python train.py --extras=["capped logits"] --lr_head=0.0128 --final_lr_fraction=0.05
Each number is 128 + 32 x the weight over its row's rms, rounded and kept within 0 to 255. Layers, rows and columns count from 0. Numbers have three digits each. The size before them is the row's rms in percent of the matrix's.

# layer 7 attention output (transposed), 256x256, rms 0.0558, rows 1-55, columns 0-127
095:105115131137111140170176170094173132118174153084099134149089099134136079103139071157109182186178071140089107140083123127128105164131167109090098208112105120104145036145137152132108101119158118107116127113076100078179169101092188127138141140132143134141140141153149106116069111107191065104088179130148140136134146157096164119119114095095127087109071132114081089144135171080140097143111
100:133066145091113160154200150159152123135117091139148055160151148134148135136158117134099121120081126099090139093125152170096137127157166152165140166061163114122152160172120112115102057109096149143130109190125107107115135144228147121092111135138135132146098107109123134105162151093124079142107130151136132110128163089126198143043129151065155154124095087156089172109149108091106145099022
107:184132131101161199151093133139070114138065130121076138100078144164140046099130106181171095177193115127120157142144099136125146109125174152036137084114114141169101126132132156147138159152138158181180100179179144108123124099122125111147088144141104135118159121152145086165132155127145131170104139169191145139173155101134093103206182125177072085132097085144065145041110125156164176153173
107:119177106158135163149150129150108160206099099100117114161186111077145195127094150125104172117128127089068153127077135114174124117122115140093175143117110152178131104205185172122122111138112096165126134118116156133093119169138069106148155123138142149163119153118115160107112163109108111148153135048103156162034090068178104118093163100203144146162098087072160157114157147150156176136176
106:138141044115068133156198169133109113075188107104127133095122167139116194140135113130094157120101166167128111161045168098114138139145157093123113174090165144180142145050116100150104111159148136151148120073106117107119127099142097101116118139127099169186141146024060120127157117105130104164085163084181129087172118141140116150083167153133182210087150154125072112126144196185169147137088
109:168144097138118100146120126078139110112111151121106122146107118114054101129151130132147083101077131139087114102141100139148133098090084191092149142130123081117144117134152086075141145147103139154139097159090093140132128133130151097144097112149139080137163132134133145136106132146120133127023121121192098086099076178099121119165131138136051105114045152104034109105168172115060149127136
107:111150187148099126110139131106119147120103068186159160209095171061120119170116104137079128133167125109099156152172206124191042154093135132091103097117186165136122167149151062137135133086129130092062056105168152105156155168139152084168122132091136147089124149145189131085100093142102117129143184083126135096075196162145128150097150134115119144117094163129141142169160111131155135139168
102:118182120150100124113150052089110113108110181096087135123136143111152098131074138089147153152128132087123073121180128149170087140149132085146103180104136095162161095136129168137146147138118123094111058107128119144129122088180171109136110167151104132125156131098130144125147075188123079106154145107130179126106167154146127152188074113081131091122116135154173085107149170074158181117176
095:133189202135161103117174136134127142117149045204153120115104113149179136123134065112074165101133158085123130177171110113138154121130065143143109120153147174145116141145148168179162144113106118153132102168145126073094071165127056118127110126115170092138094097132082123074100118104135151094092144149105086041115098116166105127116116122189156170155132153097148107177086151118135112100042
105:163095130138117093170142142092105102121102112104146157152159114123079142126091113146120094126154137165143155125119138112152131135117126104143142065170096112117121110144120154110172116098096095086062107101163134095110150155165107078060106130121137089117095121140153098076110194081065130097103210135146118158120140094082100124113108124088120142145173071111111088130117083071159144105116
103:076094095146112170147113103107152126210166129120149113139150070148126121128123168133113123120152135137110124144069141091084118098133123104100166157133200134104110115164140103198149115123166112150080161149074113158150099091167143166113132132069122049159164063163074116111144194144103125143176128161088203127095131122149157146161111162154103128136121157153157092152148150136114110155151
108:139208104100151154161092102103136068085137148086118155115148093079119130100120138142161139109138144068077099148101162174152176157125171161152106107096113144179113085148137089075162097114159117122105130132085116158119113120153142147103127170086138134141079158123124144116123142093116082085118106088157181109081183139152187138111115202117171077139108149149107153115097100098117145136092
104:113181075109095149125183128120176135097087125135217175154144097196167184127082215121135152130095076087116133146126131116165090148112107145154153079142102123144101143152130109154112133075094115177118113076126127112110174118031064132102072153169141201132205084137152148098152156089149104122070128155110131111170134139161111066098135110157100138145108121129121113175099125085050064127154
110:155079118092150179108167126172141126098099091121180052094117102119126119118135096165119117127164133122105137130109112133186103115104127162125171140141152101155128139059105085111110155100111135084110062132202157104147080027115170216141160178136123170143105128096072124148068075134139079067160152140130127099097108134122110180114174149124101153081111122174089124121137119134121145113147
104:144120110124145108146143166117146143161161061095137094123191134091078148116139096136180155151070141101148130122142119155127166173135139099099151151074021095101114127132147082127108095087172160142094138088164084166112100110058121153079124130092137101166169175166146077076150105202142136118148144146131053131115119124088138109178138154143176148127111140160113118112149162040133111155171
094:129083156088151099124062134160165085160129080109120068135105117121147120106120101082092113077109118123206114082134155119123168134103170121119106149159154118141195143073153121091095170106074107091131107118120145101142155194051138125092120097086128163141108131147109126119112098086107078091137120128148115067098087105161107135178118146157138103165071132179181172165161144172154172135070
103:099122108201137113104123103100111099143110106128156141140140199152096141182150164173107104137139097072110074045154180162167174150130068149151087151160168109119181120175126107109129192114106143062111118145132144153146105140197157093156089143069083133210153118142185111071213143095116097142116092152162146058159165110149150096187124120117144176134107097125117164100090105197136148099148
105:124048144154079181121141140155090144134067113154133154112124145137094092185102146154147157106103078158108066082127178159136123178048171056146072103138108137150146116116168131129093169132142146115120110139151152148137131097141150138109106186102151092121133116085126156138110082180094130123144096115141191122138120129140165138146139099164218111114103138108126155148090169093129137144104
101:140138146193069166114142163094107145082080115115113158085084078067118116195156071148145110110115085133126133123137114136050098143098140144114169073130134091150086160086103100093137098064135173155182122114118132143135127096186159127199162114148117087137159094089108161129083112117154080074124124129063134149135163104119163078169142117155071101127071109124146120121149142068106115126163
108:163109219097106092112152087128131168085134116132139100125098178120154155115094110188188117133131159133148086106106126149138058124144132092158111145155153110190166098102087112149144115164132148165181142135122137158182113092128194151119149146071106088204191107191128109066096166101192151110129215148149164137115089164096107170127156140114132131206141083131104158152123137117172138133127
104:173106144114072146153149087189160134138127115129177107135164147109158154106084140102125144162149077098109090175085138143075141112041184126101125109146132101167131103142126125123184160151132164133207116132149061120164105117141101176120130059091096133106151105158154108123071114142108149124084145112116101115137129159112091095115096156142143123140132086154125113091122168132104206138153
109:160108121175127122148198109171088097169135113168129081098132186061140104107115113136142094155165152111140114090109149161094191113075111114178099112133129093117131071089136082154099139145183169089160143112111136130149127164066090117155110197151118089162079165104173162163134088125173144186124127083090107134157102119189162157147060126183100116126171149130079153157089114155120143116086
093:149141248122115085101115090111093109099148120162042145107111100171129175118100178108099153063068123138136162085142092088210063170068113147186198144112119117170127095146128138130103165124155083164111095112084103134104136133152131163161161104110162176100059139137113148125155109194160159108042143170144155120123158171153167129118189138156157166071089097139108103121167091124131149099126
098:041071188149164153102135113122114152120118102162147124159114102166094164083155153091125187116092142075175170112161098118124098125125090103126121138169100146141161137115125151144095151124071107110115099116077153153125135109125153193143153095182146180116140169112155126071164164079172125156160134137111136138127140122135094146087157128158156170122148161150105076087184120093132104142122
108:118106142136144157180099129167138078131120127028165102153077219156157099211111105137094142149101143124068111077117132159124130146124182126100140152137129173193153133171139158138105133091132146124148149099131090099157162143101176157115050094168169147153107079146104110173103123101168140167134135191099144123173154130143167166124085129113145138152077086127139153080140117187137148104070
103:116158078211086145085116083160168188142119126136115171154154140093143144125183092127139183148108175129136105166136141077168105168141116089132115142090091114131088158057138176167069110127145116149108157072108086080113148130074158090147129137082088096168090045131098136135083173138175140134077092112079069131092128135156094113104113179126059118171146169195179097064115104132164093157152
101:144098124119128110124102155072112177133112100105133137152155120164162106203164076116160154127083141158137086116131167148131193055146088141189108146177149134122158151115118139193182095140079158128071143141081121108120127131100102177106145124022081148115135089133136066130090128120079127137108167096124161148133116072184131100101090114147070132135120117100117134079136198103165120128122
096:177166113120109063120160122071159168131186127165073146101113162156136175132157140130073133143107165158092172129126119106107120128113117103128132109093065153107140085180108133142156148136065098116111181117184160161151111136109144128150126138173116165106142112136112197089107112160108132141094141079150114084157159147140119142113122226126109127073123097131181127108145126073110097074103
102:143119071158174083149171157108028110163135183105158135096141151135088128106094090143115121099114154173157092131177102152087176162120183163158094129162159107060161139168113120145072183083124127088121107082156155121105085108070063145139102173125156161201168107073163097129116103079147105117151099100145196133080168154147174175117164115131164082080142108083142178178133112073154163149112
104:187146062109157154148099092135108124113157164108093065116110106118108112166132182161091150153088082174086172157164179131139158113123114123131087094123140119120122132107115080133124153203121123049121123149101179164083141119129148161100103228111135114156151087175167116169162154151128172090148087074118079133126103057128207113117117115125165098122111155087145168198164103111066108089145
107:200102133153073210114129185158138151153135117156159101112132116116154128217072166191149112124152189096131118116164187124077106091182082102121169103125123112101139166141157133112166134166144139156108042094148169105154149123161146164101108126136104102100157141162207164145127160122165135096120094100142150138140091131079110189123133157151098115154102114105083113070140093144165082176124
109:085134111100174133119179175129112139113088192107068071135107145127119105205147136147150162092165121139174208155141107154083083169101102153149119118178128136133070139072117147121122119083184142228123068156112162135099152101143091121158155144178117051094135085135170141086147139081152143129114116138119078184055149162092105111145136137075136113146161152146114154040144171134099073138154
107:203119123115147118106176109128184097149181127126118123101113143090139170118016055084124102125107153067092145153150134120113123086142133195151129141137124103087174115150137134113117205184144138118097132176118085165118134098136139140148103114129085114155083148096149166147116160098128081084055145095117131126143056101120141154145143183135144115131133160165150176108120155088127151116166
097:140158139118138140131151129113158147127129146083122146152130139148119127174100136137126089126124131151171158138106148108085110127194092122098155113087117090164075130153100086124159157140082108094161071135118175065086140155091125128114130106110150122161132126165161118180159106131125104182115150115094113095106140126146131101077153112090106141101129083185171183166137153112137144131151
088:155113150109078092131145138098096084162086114083185091070131110081142121163116071103156168191194139136180087125145184158127127141148128107091196120123154164161116135131129153124160083121135092107121172141097151146101125113138129172104122096184097130110109090209131150110128171148102133122145130093150164168149144159097078127144088126183134193121141199139119146129069074154042128134107
100:129111162135161116126109107134123068129088143124169123151171092131055185107084094109154130117080170115164133113034155197102112142122106146136056166142128097116053113055151144169142065124166107190093124172157143149138135146123074113126115119088130120218108162140178110097169090138182125092130097142132138111140118133119201149207155097091087129109105200170144128119142109186125132095056
097:104128138071186203138103114126126121115107109144145128142084118099171145140100188139089135138051134175136207149093151099141175159051114132169156175150144142169132192123146136107136142105129153161101075132125080112155163097183156147130186128092125160106153143161079125119153142170106103130110120179120137119141071119091113103136068097110125093120119112133143110076092119167129114146210
105:143111100122134164171077102154146140139123092104171070114128131138134119170153077108077094164139126090114127092202099141155089121124157093101106105162143036170142064132098154115169130133161128124098121154152162130112158141099098113142168158116078125111117146149143199132228149106137134134132107125120122102159171185098063121120123131186154135113163165152070130104181126121141206147161
091:081100076107116105124159166107161135078067097152143167122133121125128167169057183107129145124132126111149092073104164141099154081188064133124115112096072128127127188136150158146220135146145136078082141135087142136187137105089157117093134036069100122217156143084129109146127148094123117066162140116116140158073093147140151163123140075141165160104117135084126110110114132185064131182154
106:091136081077171194090152146147162109172103113153140154127124090157163195119154084101112135165056155132159083152152114129166155130103126103114135150190154171156155177146177170179168105129148152085124089125122094157083121121165106108059127142112114130196087115137140148081186191092127150115136150084126069098150093136144148104131094127085164109125150124134102156162109140113101090168095
104:146155099107099093181111109154171157058106104136127116165111116120176154131140199079138157104061128114174147146123095180196109175150105108108146133119171103159164128053130127181129139146145116139113125153079138087149156157138148198122103116122123137114089117104136133125143150138157110098088152074134193095189030128138123076182097212166145167074192085137145138121165152172106177127086
114:160113156119126110147111120145098140184084136117106098090182092145175131162111175158135121130156157107123121061113118086106064187111135164105157165134104124135153156090160174105167100120138141079118148126162124122122128145102158138150097155102141114116163128117143105096145122193058074132051080100138142172112091160146133126150131093112175084132152169120137159155089090160103127105065
100:162100124214114088140068131125146120119131087143121099129116127096075109196121169116169143192077171117092093121127038074162113160119130118210119102163118130104179118157136130139111175114138167156098122132096110060111137086148106154123129108138137150151129135137083109150128083146162087070168128095103142138109091053070123114164172104129194072121158093124128139119113100114108105080107
107:126114131146097167120119118068203137087163116173089101181075141184081141137166068151084125131117101105176092126127137177194122197099161158119103174125107097044086089153103100044106149131181156149144109097180124150168121112153128169091089180064177101123082091134199153106124121080124095085157129095128124168085150142185105118131101105107148137065089139086109110175145141126080097128129
097:153103122072105127134130097140122066110135148146133191071144168127095165138114144183164166157115085151147167063115096135168181150132101212092161115149142131145154122166182177119073126094171104140110097105092097156128130159131162186075142151147161150131125153120133133155106125194166163132118146154111125111138185150133131077152128174108116110139166104094172187116154148126108114108097
095:143166113109150144116203143122124125175123170122196138152119152164118072113115061118191094131139198150109132093123149103134104130128134089182078114109157109120132170140093117149100151140127215109121097128115151155144116180194111122075121079109139174122164131156127157099132154193161159142129088113097135087085108142084109111133087161163114166126123149164138174144085115130120116097161
103:082108152128104124153149144144135110043106130117172077103128237146176116087121059115115213036167112146184143134144151082141133153146178132124147125146130133110119101150125142093139076092094144118139141097168113185070119121056105178109169163113089124148150164119104120142133153145146143156071110096158128135103116121126123152081180124090101110125103124193113156087102145102091137149110
098:124135165153116095130117125147130136158101091123082127144063140083119160138159091151141197106136088088103109158106145113129121106139128095086089183151182141096130102065080085131089174116132087108154110170102116191166065110074136047111183132079147193100169182101106103132157143148149113139166091098147177148144082079099170108095157120155106150145117159165139117159139098115112132139122
101:065143154101085153132094122077112094073123160146124172179151070131156061116049133099107154176140138081121128167127150118096173153096132095105137084174109205105095080172120154127097141136133140126075109142142125141095159116105103124089133137180092167067061175127127096158103114110149126120153150067134135105086186128079092123099130161147138068088153170186115088167163170230136123067121
116:139093147144166065126146188102083054112126154166168107108117092118129107107134121148153065146159146106087113124151161132150092137139155159082103192075095108170116085134150090193199143089098142143137086104146082126168054175225144105162079123207069119141088151077125120146145105139089101163110094155102129051161082101142080130119119147173136121135146163057110139152151123102116128138091
108:164105163121144119110150190130146116104183100105143141111114140104122126109098142111142102128063161150115068079092085137154124206154081150046081165116133075092126100146172139090077152084047130049106139113149125105119068187090131137152130144156211131086137156128039106122129105181103153123131117097084163149097128159095105104109125100130167161103158143127110185134144100094170107074081
093:154128130113087133095152136167153112136154101148132145189164147098182119103150142153114094171115136175126149077155157095141082077132186102145086077167157178171104080080120121149143116129042130158111116100187097151140127101133101132094103072172194098096136144150133148122166095068153120195111156110141104235154141165123099076128133088171165150184113095105147144086103135151142142141102
106:128171134142180137098071152077126080127072129130090140110143117151098115106124135131112115145105128095130069133099124152191132083143112137116096150092106129090078138083155102123079117200094133093127189172136097097163125182170132117193146119051128105082186094195176147133081121154137181163213176178122188180145101101099103127093126111140187161118135117128142110155111126061122087118099
104:111146109115187133113097104132140133116104069132101108059157127030110161141087097138115086119168128150105051147119174137176145130062111141142125140191111180136131120157179127193149175105126097111118118136161130156120120136169088187116130154121119158122113096126158107158169121150113141060110097131146112122107107131120097132203095089112119144093142123090151130109079181066106131126141
099:135100094092156155158149126137148180074122116140137176112161158113119133072175100168102175111151131108110114124197106139091152101118089093115109118147064111097052123087163130122104088127101044156149103127138129110197176058177150034118106123113176100116105132153076191181117173175087155125122135057096157157104149099125118130150161163132122138168146179103142146141139152165130104146147
# layer 7 attention value, 256x256, rms 0.0487, rows 2-55, columns 0-127
101:124081097009142117118186123158176139123165157147115144169105101123116147189109082169135106155093110160108201106090105102121157219142095092151176172159138135139117161142144104109110141162087109106124040168140076101155128182148135092088148068152164156164091134104139191117193096134131104116054155121081132054127105092109153099112068104118135124178101079053174151151130170130111173168139
105:115146078085128117100118100092166086165111167113167108171131179154129086094137116121158151135140121132202140136150060108066146080147116097090156105140089109129154128160165066100117168145114139169165167172153146077155108134160107123107136108109122112090155118130152098160125130121127053122102063151157076145110153081115044127141126158162074128137125132140117145137120087078109180161157
108:136175175160081125166138137154083076221082109077201083114179069084152152147149158171115117155092150120076131118118138123117134189089147164106120098147121136134151108217152176193144067155114083177144115159118147114139147171165126187145129071149102109156112119138079088110157126115130119098165093079098137160090138092096097085145182164141173116113130130133140120126113147108145113151075
110:100149141099105097192164118136139154115097174184137192183138156122170129185174110110180088098077133106149115141085191084154165176150093143130099195069134136141106135132198083116144123126114215126088137104121136192123109128137143076095134079093151107188085141162051130115142108140171110139087125068070137108149137118182137139132116103085180161195086105146108106159139171117130139101134
108:152134107122083081111130092119084109097095114130148167138069153137068073113126085176153104087124118131106138055177108098061159092170128090103137124144171124109115165081132120109154133187077126126091115187112114120148161063123177147123141146155164084125169176093154149104109139136173151115043126164153135127112097130157039156181178150174123134099156191097084120056132116106157088099120
110:101124155097131102100066117108115115138147152180176167097104123107139175176128171173126128116201143164169153112092149117204086078066127145124064068170170103082131163157132086110089058163095097102072125090144115114139125090125096140126130121129146129180112151121173074041123119149105117158133143056172169123117129119078125117091160089163102139092121086152152101170135125129118145162086
102:117211095117096096131077076112123091125154119181073149090155178131132104087162169137186122145106152149071141118106144159088125122103095160124130160074152131134133138087165100199098144187169130110116069085102150120100030131173131144136114153129154128182187183105162118128137136154073102148153112164134165146048141163081112130114128153124084092083096193148153140166137077133145157099095
100:125110122121103136072154131108121235130166040150115123077089123095161182094175089162155137121187126135068086092156150114153091158128074162125105172122106164086120144049155159138132084175086133121202120154092191093107136132171130164075100088137145081128107121142128113174122104106081083125110117143118105117167124149128052103171118075148173168155127134089140146153136118090110161148080
103:130099109137176097110128081164161069110083127160059167093097136107080161100091085172092153152151147134085176175089110107111169118126080127175161081115082111111117120141119105074086119139081082118087139085192197149133146143170114100135146094148126147192144123167152117112058203082093074153119081063139116183163107078145140165115088094124169163111151122157115163101122094102140115122067
100:109152123152108067070116157110126138128101141098112108127133106172071075194161163087170110121133126136206167196135157134130133116060143164130162154120122161069159133168107135151147129093085160096115134150099121162176160131119121167134154109185113138103156175201149108072127162093130138219135090095109125157152149143127156110106190126161103162128158096155153068033140119145145154142142
112:139146057117127146192135133114144055129140078073133206120245146094125078084120138096176142120104117103074132114113188129096143111124122141142127170122150124069158126168092115095119133103169118095086069177055095114146137089085127090135098129071156130152096123160194153083095128134148120114096146124161126163158135147154163119113133107131136143130111176121107112113094130127100162130038
109:107113156087074117117093140090119161141101095132140103104145113142137191151181143082137130055115154094143149118147156163155098139118121121087197127187137098082114137152126125078181142085174091140093116123144153114101164129097095122128161156141092173108123124146128155135141104198159154064113116134115138085099114165158157127132164098152148220119040113116155099130098174131140099100161
109:176095162103126109125108150113109094088111114129174065100100071108101084125128118124111130158120163103115167198151136079139104096050149193165143105137156096110117127104104091139065158117107123100120113121183155078169093121076169109156139152090064137143144155092125141114106066131108125082083164088109131128114087090072078149123151154144074166145131099129137090077153163129127077150162
103:102129171157168149139121126113167103139084101126096069116159174100185156130092084172139166177104177151136135167126172142104077140089145134147113209133122119087130181142100078120170109116107123163075099065134071113092157101137148210086120105109140177105139105122125086165131166152123106138119114076164140094151088117123167150097195101134140158119155126186116142147098192062129073139146
100:148127158083118184127128142132191161150156063154106156135123125097115144135097121116084146115057119093128134101166130128123127124120124169157069134149078122166157080118195112173007154120068192113134139125172116122123134160079122111169129099078158152106140163143100125063162114129172144188144158120140173111178128154111111116114112159075186132177156088092120124157098080140143145135152
112:040126101123176097143058090141165097174112084133153159137133166125125048141131162106152084128114116099152157111106116156155162169148069106174104166120151144167132167202136146148149113180118108072069127078102122111121070155149138168061160118034184178216178134150170075126207116155127161150082115118114113107165105126091111155104162100126141140146140158072122114117167128154108131155153
108:046112175085113128125073097100127068080136130162174133097100136082160112162090134090132105148078133125128097138146120127116115131145184107141096151126098127065104147148137116131101178162166109089113103132150103142148138146186168124133167162102091126147150112068168161103072120140118125125039124125138160098170090139137133120150122063131142099143122119113114099119099101154150149106146
104:107148146172088168125095175116117099059084138116146118188156144105110162146166166121139134085146159135109138112136064070124135157118151100108136175113143064157143174118189191117164119118123038142117088102092076121079106114153201073126105166104110119131163123118132136141127132143154095149086126144135100166120137147051166081098149075093121089117141132124219117128143070054135136171104
113:155064161125182089136133159183094151115099147096122095151114168074142171077129167105109119164124148148129139124091103145142160073076143006170114170153138090144138129132129166155137080162098154082121139101092090130117101093161127134113160102132122131138208148164122171131124122126141088146040104123125095146111093143163081119139119120110111100146176137175150179121111161143194133147119
105:085140108069175136166101123156123170132067071118156028137106155145153166107103146131095195147102124144123125147140119141085082127086167129225187134122107103138154130156134085114171156137119117150135114163120140129123145150165107151174102118128116080090117152118108098095104101147134110106110158102166147145131133170071078085178104108165129116184118142150137143104109187142117080126139
109:157133110145167177090154151103136102149181095154146131118126190091104143165134064131091130160171122114144084036080121161145170170118116119157076121116137131165115097102092103117112140105141143124156079127104114110109098156099160075065095142115080127168100103170209122104155064129052133107151118119124157097155128172105098133134103095081126123112117164138097083123099217152100110113161
100:086121165113089128180121111139107149108176141082158107168124100151116124121158163141157156078123075109113143128175086097159099156102162179147151147126158136134095157136132097195129109094151077073135093072193155130125125094072133125136099137159140076157137128166072090137157077140104094067118102126157204126122089172090175163117155113156127116095131152130110124058087151090152157119099
100:168141178080096113151157112095128131189143145103113118117179142144216135161084172061132121186155090131132152096152149117134106116091124104096098120133098106110101175096112112105138152170073101103134110106176176144110165121193055146135185158146141169103123082159118175097148180126123154142183144138096153143108107198081149160123155140150094135127172172180096143125196100123064180166145
105:045134092079157110099137135150151084165083116158121060163161171101126161147091087083091176191100088090135144075142191139158126162122102092074140161120094132141152089172156194098084169092117100165141116085150104171105122164122134148130092117114171100140091107105102184136155073137144180146142099173114157079130136110145140143142155192144177108166139131124124109119116084176127142096125
109:147140156141155105144120100074141148123155093103139162166199148060157181107160121147141180155068153155175139124149166121161077177082144131077090112000123183117042132070095106095056105159127136161106151121143151139148144149122108102195071148145111114199089111065135121103123141150086135116122178091137091168155152150147110121124159133128153194175167068137139073035121121118143090104133
102:126051085132106070061078144078144129108122085093128146131106069133159126178121102115144128129068132138101088101140134170105164114114124081119149160082122185187139137155131094134131106132116105068119132114090162158133097118137107154101141120112167148096124128197156109089194112148148167194149137154098142081142169105160167097167154092108090192130143064056193129108165198181149101148153
098:109178097145051117150120084115153145103163102134134094112173183165169140123132110159171141121082072142139120094088132166129093099123127151161073107154147195146128163110123118110147194163145145124137153128089168127110111171063085158094121085154130122080190150142118140125101121108143156116086135084156191102218145195096147137165081126180133149162160128205060147173132106091158133138140
104:107139142124159116127168161080089068126142163150142130061146115102129150117065089114125120100117127105115167164187126145177115143146101178118092092148145158132098131133111154133174165088104143080087106124160112115115079234151160055150191116138140142176183085144111117141129081144100165155114129162108154113097187156144194108176126126078126098140101111186104119153176115101129180131043
111:135129101128142126121151107075158111180149143135137089134103157115150101120072088131101138067095106095128155159129108162136178084159112183109177078120137151123173146123129116201099131102144100127074096133121123139115153084106140046086110103150117118113128076108174144166101123130093136148067143100115170141210165089096170128106140135146115127095120134049141075128134147169045110055178
109:166146121168137204097133135120110156078124186156152087112104130107123092107101147132155129129188132087163130135130205130097097102093102073200147072095123068086102207169138178096150151128155082151140107137169144065103114116139080141142149148056131161143145140136154141158088148129116101155130143093179139127138150105133143110108093162163078137150090131080128096132094099127189123111134
113:125098191132148130158144124136105108105061182087118123101124105121128127154143158170127113106116104128157146137103105063083132162096151097116182088122119107137081111102074147124114096167127057159137130170151156112115139104108155080122102147162154105092102105066172174115179102155114124175108125141138131119137167088137128132086136135080055088130145091060154135122106082074099072135134
112:121117148133142099130144088134133081086145103127120118213066075079152128103075078157105176132083124101118143114070189158113159105127163119165127124084161130147188117088112152175146170122109136092148099110181144051161115086119184147123111177093127167116105159155098173071143068171094109102068119135142134107075091141161117135082150066109151197131118105138061134171149165143108110144165
096:100138164126127121109121149173079102143095200135127106142117120127168178150113094139188097108169138182221148141111140192103169096139105188114174137085150102126162097166097163112116151138090153134149121142140171131188153071119080162164160112128123134168109147106153117113177089101092087137157121086130118121132165123130157121121146104087119076102071158186083093145095093116151130202117
094:129142123076163151123115114128091065116123108150160120132098126129189085129168169157119108201155162143112099168125163191163121103114135113149120170117077045165117173140094144086182118149133126073122108149102134110105101137086062129106100173165100168143122141145136126154096128143125152129101199080123154127053125114144098107144147135114110127159156138155155112144168110137169117107107
099:154136137110146168133178142096187161099096100134152116144118113158103131148127066106139183152126188173159087088166142153148154142075097101084107144156185081125157164102092113144140130171117193168101181203131141108118216148114121095089130126101172131202133072091157118092158132133079089173160118083117170095077080130197100125064104102111139119171173143135107140122086128198139139140127
099:099164084136140078119119161102181088109096090133088092132098087150135145156177125116149167070084177229173147120135118155100150183142148164131213089104059108118101118161140149156121149148136111117164163107142073101166126096114108173146149155102143150100151152137141108126121179129153143134134157145128113172119130183177124171197142157155098179166109146109091205107092101094092103106130
105:155170112031144117169133077187133170168134144085128165100160139133171162115161096127113124139104118158124142037104071124074114135156121122142115095135155138157103114081140115157117148150116175088099113137113115113094106178154108165201137118135084105090116133179145148151134144138090106129150117206097146154124122091097054120126090151139096155109156135226121126108161162110118115124119
099:181114139175104121131079126120161126104094141104133138090135110135155134186109131171168121102127088122113113120119165144138157129141118138115133164139133051083107161175161084148113130197105129096060118109141114170159142121133105189201212080121157161154154172137155097122088117134144132097170171105107136163123113168152116125127167107158146117128162130091160102173148128178156111130181
108:124140106089150153114121123128137134107105138149120121116122128177132105121133114149122098170091148131135080137075205143123142177145154125131140167103161124195122128148195149158172054156068128128133155168100126122091111128142110101142054125124152151164110130164148142117203141145105063132090131103128157131137075101157111144143105151112140181091169146144056156140107137218112112115126
105:163166138138104134119135088124126140164118079103101102152096156120168161193162188047072139103147186104169169160114116146104129140134139146147087111073143085180111116069111124149207153159150118156144149108119042190150108089137107108186104142128177125125125107151096145110108173144158065174081204097112129125160127166154117092204173113138131140100134142138119105082085155138153104100123
110:082116113129134131106183124109078141112081129137066065043148127109151194171119130107121091118087114147156067113129137145161121107114163179144152103178127153152156133125062128044135133094139099110117152067164103137161141122085134154150124161103205117150161110052125187144137133131098104125060130179083138182147087127140119084173129137143153135122149164174114189178155128126140125173089
102:125118125153138117112126124122099140107161046083081137125135158194106174131145110128107092143112118116097095089153097152153091161121122149171104110166121127107062120174136137158089130120133115165171143127166150190138064061107133175194088091050107126215129131117133140139182084142077078093099055102121160160157121159096202153112125113128181121104138136128150171074111074150110048104102
108:179108119133141144116123071129130141078111113154180150117122135113125120129124096144115110132109145097179124105110152093168137167133191105188085141157157144125118077153114055106165154116149139118125125068146106140111149134173099083098156165117172161161088132132169079098084107180101113159106130147108102180123143141142176072127148097121148097037085132125177089130141070149053077173138
103:069101120141116126138101163110060113072120177107130077114133133090114126089156113137123137141081092150131123121116200108089156111151139156100181155135168104154083114124119139153088108067110105109159123075111145179102178129126114075063071148143083128131147104200138196112137073126128141187111095160082121155098144139128109214107103137160177086076081112122104124090118116120101129084065
100:125097102149115139141135114187158142165200099129154056137107137145105142104104141135157139088149113092080107131123097149155106147089100135134096122075158125113105147099166086080137093099110211122131123072111142097182127109143174112156153152120038167189194113147160117079181143083051153082189102089137131104128117111124134107138122138130120125151085098113133102093091134130164155121104
101:094066157121196149104125135127122163069079138083189118080093099123195125172142119132190177119117147125160158076104102118119097125084107126079134123125103173121159119048118118128105086056125100111110108083174137123144190117104113080166203104121112079111093191144086173110122081108162156155118136077093110131105136085088150088096124127105116116129132153189122146136145122110122106146133
103:148168150167179126117097155079097164138101106136086135081129097186131174142161159104183123156125122104122115191135141081097126075152154083128098118157156123086119110105102077174072144147139146058129092174073123119116080158123163112106150179089101199102114153094090115076132163154149124150172129105133139138144105109154172153147154133161118141129164139197147117144163118102105092130104
106:155080061109120139137129162120095088116143139137122105109093167132131085161157131128137178187134147134102168126108187133135126144097099156110116085172147200104091105143140103106088113173159102148135208081166137132204156125163107107138144119116086164056052174137074083145126144155141123142102193101151200158138127089090132128111103174153164133095138135142114110163124174164160166151142
116:066117154122143113148190103092093153128120136163138124120149160129099059146088073130112073113143167118096118105189114131094111131085096117164124138074081089146168124098160081124175160139088155137143106153139058092114083191089179143148131106152118138110136183179119101123136115108041113107082132156132059076094082144118080135150109171179169106136134092063132141217061173133123159121086
107:118147180133115113207116166136089162105145082184098061119123121129060167168115135113142141115139151099096076075102137138126106107136086122141104140138127162062160118149161140125106169125056149161152099095133147163087069120089105130116154162113128138141165111160108126124138108170081137123074116103141160130106150151108153138163109115146128096083146092141101155109184061129137163123078
101:148122186163080147118123157168117081143191109122045108178148109082154119170141120143066144145090145146058121135085165173127085152107203160111078159124096137133108125088168154130129117157139072136103209171167122128102154107120145121084107107038147102107168190152137150106155137120124134143123125123069099143112188083121095140129113159061102173160116086139109127150102120121136168111129
111:141072108159080157139070096152124102135094122140166112104117109111104148096185179093111110145114166195133079136147070132164181127137121146168115142188101179160107194095193109136092111166104136094122178139145084111107128121151192181136128131119137141118106035182093097060120163146168130129187125104133159177164132113103128140164126065150224135115099094139155138053100158136157093113108
104:209082157087141149152086098096076071103113141110110119134092084104151134110136060193121108142131082138138090085080091147157163088106138192105164084174149167157194079106091088169165171132127137093178145140134103092155164180141147163108094074096117117118130123161144089163170150073148148161071122110085150101120123108085127096163061075125100105159118115092143100159112091129139127111074
102:132150108119171175047129104126083169097163145102071123096091097186115160118125200126155104119127133126133131161153131133079108124119079063122106166107167121079108169091182112084134105109175094184162117108177151116141148095153179083073131137090127125065140160141138142125089120072140144088195134098113111167130151107148106109185174142136110175145135099124153094088111165128097097179113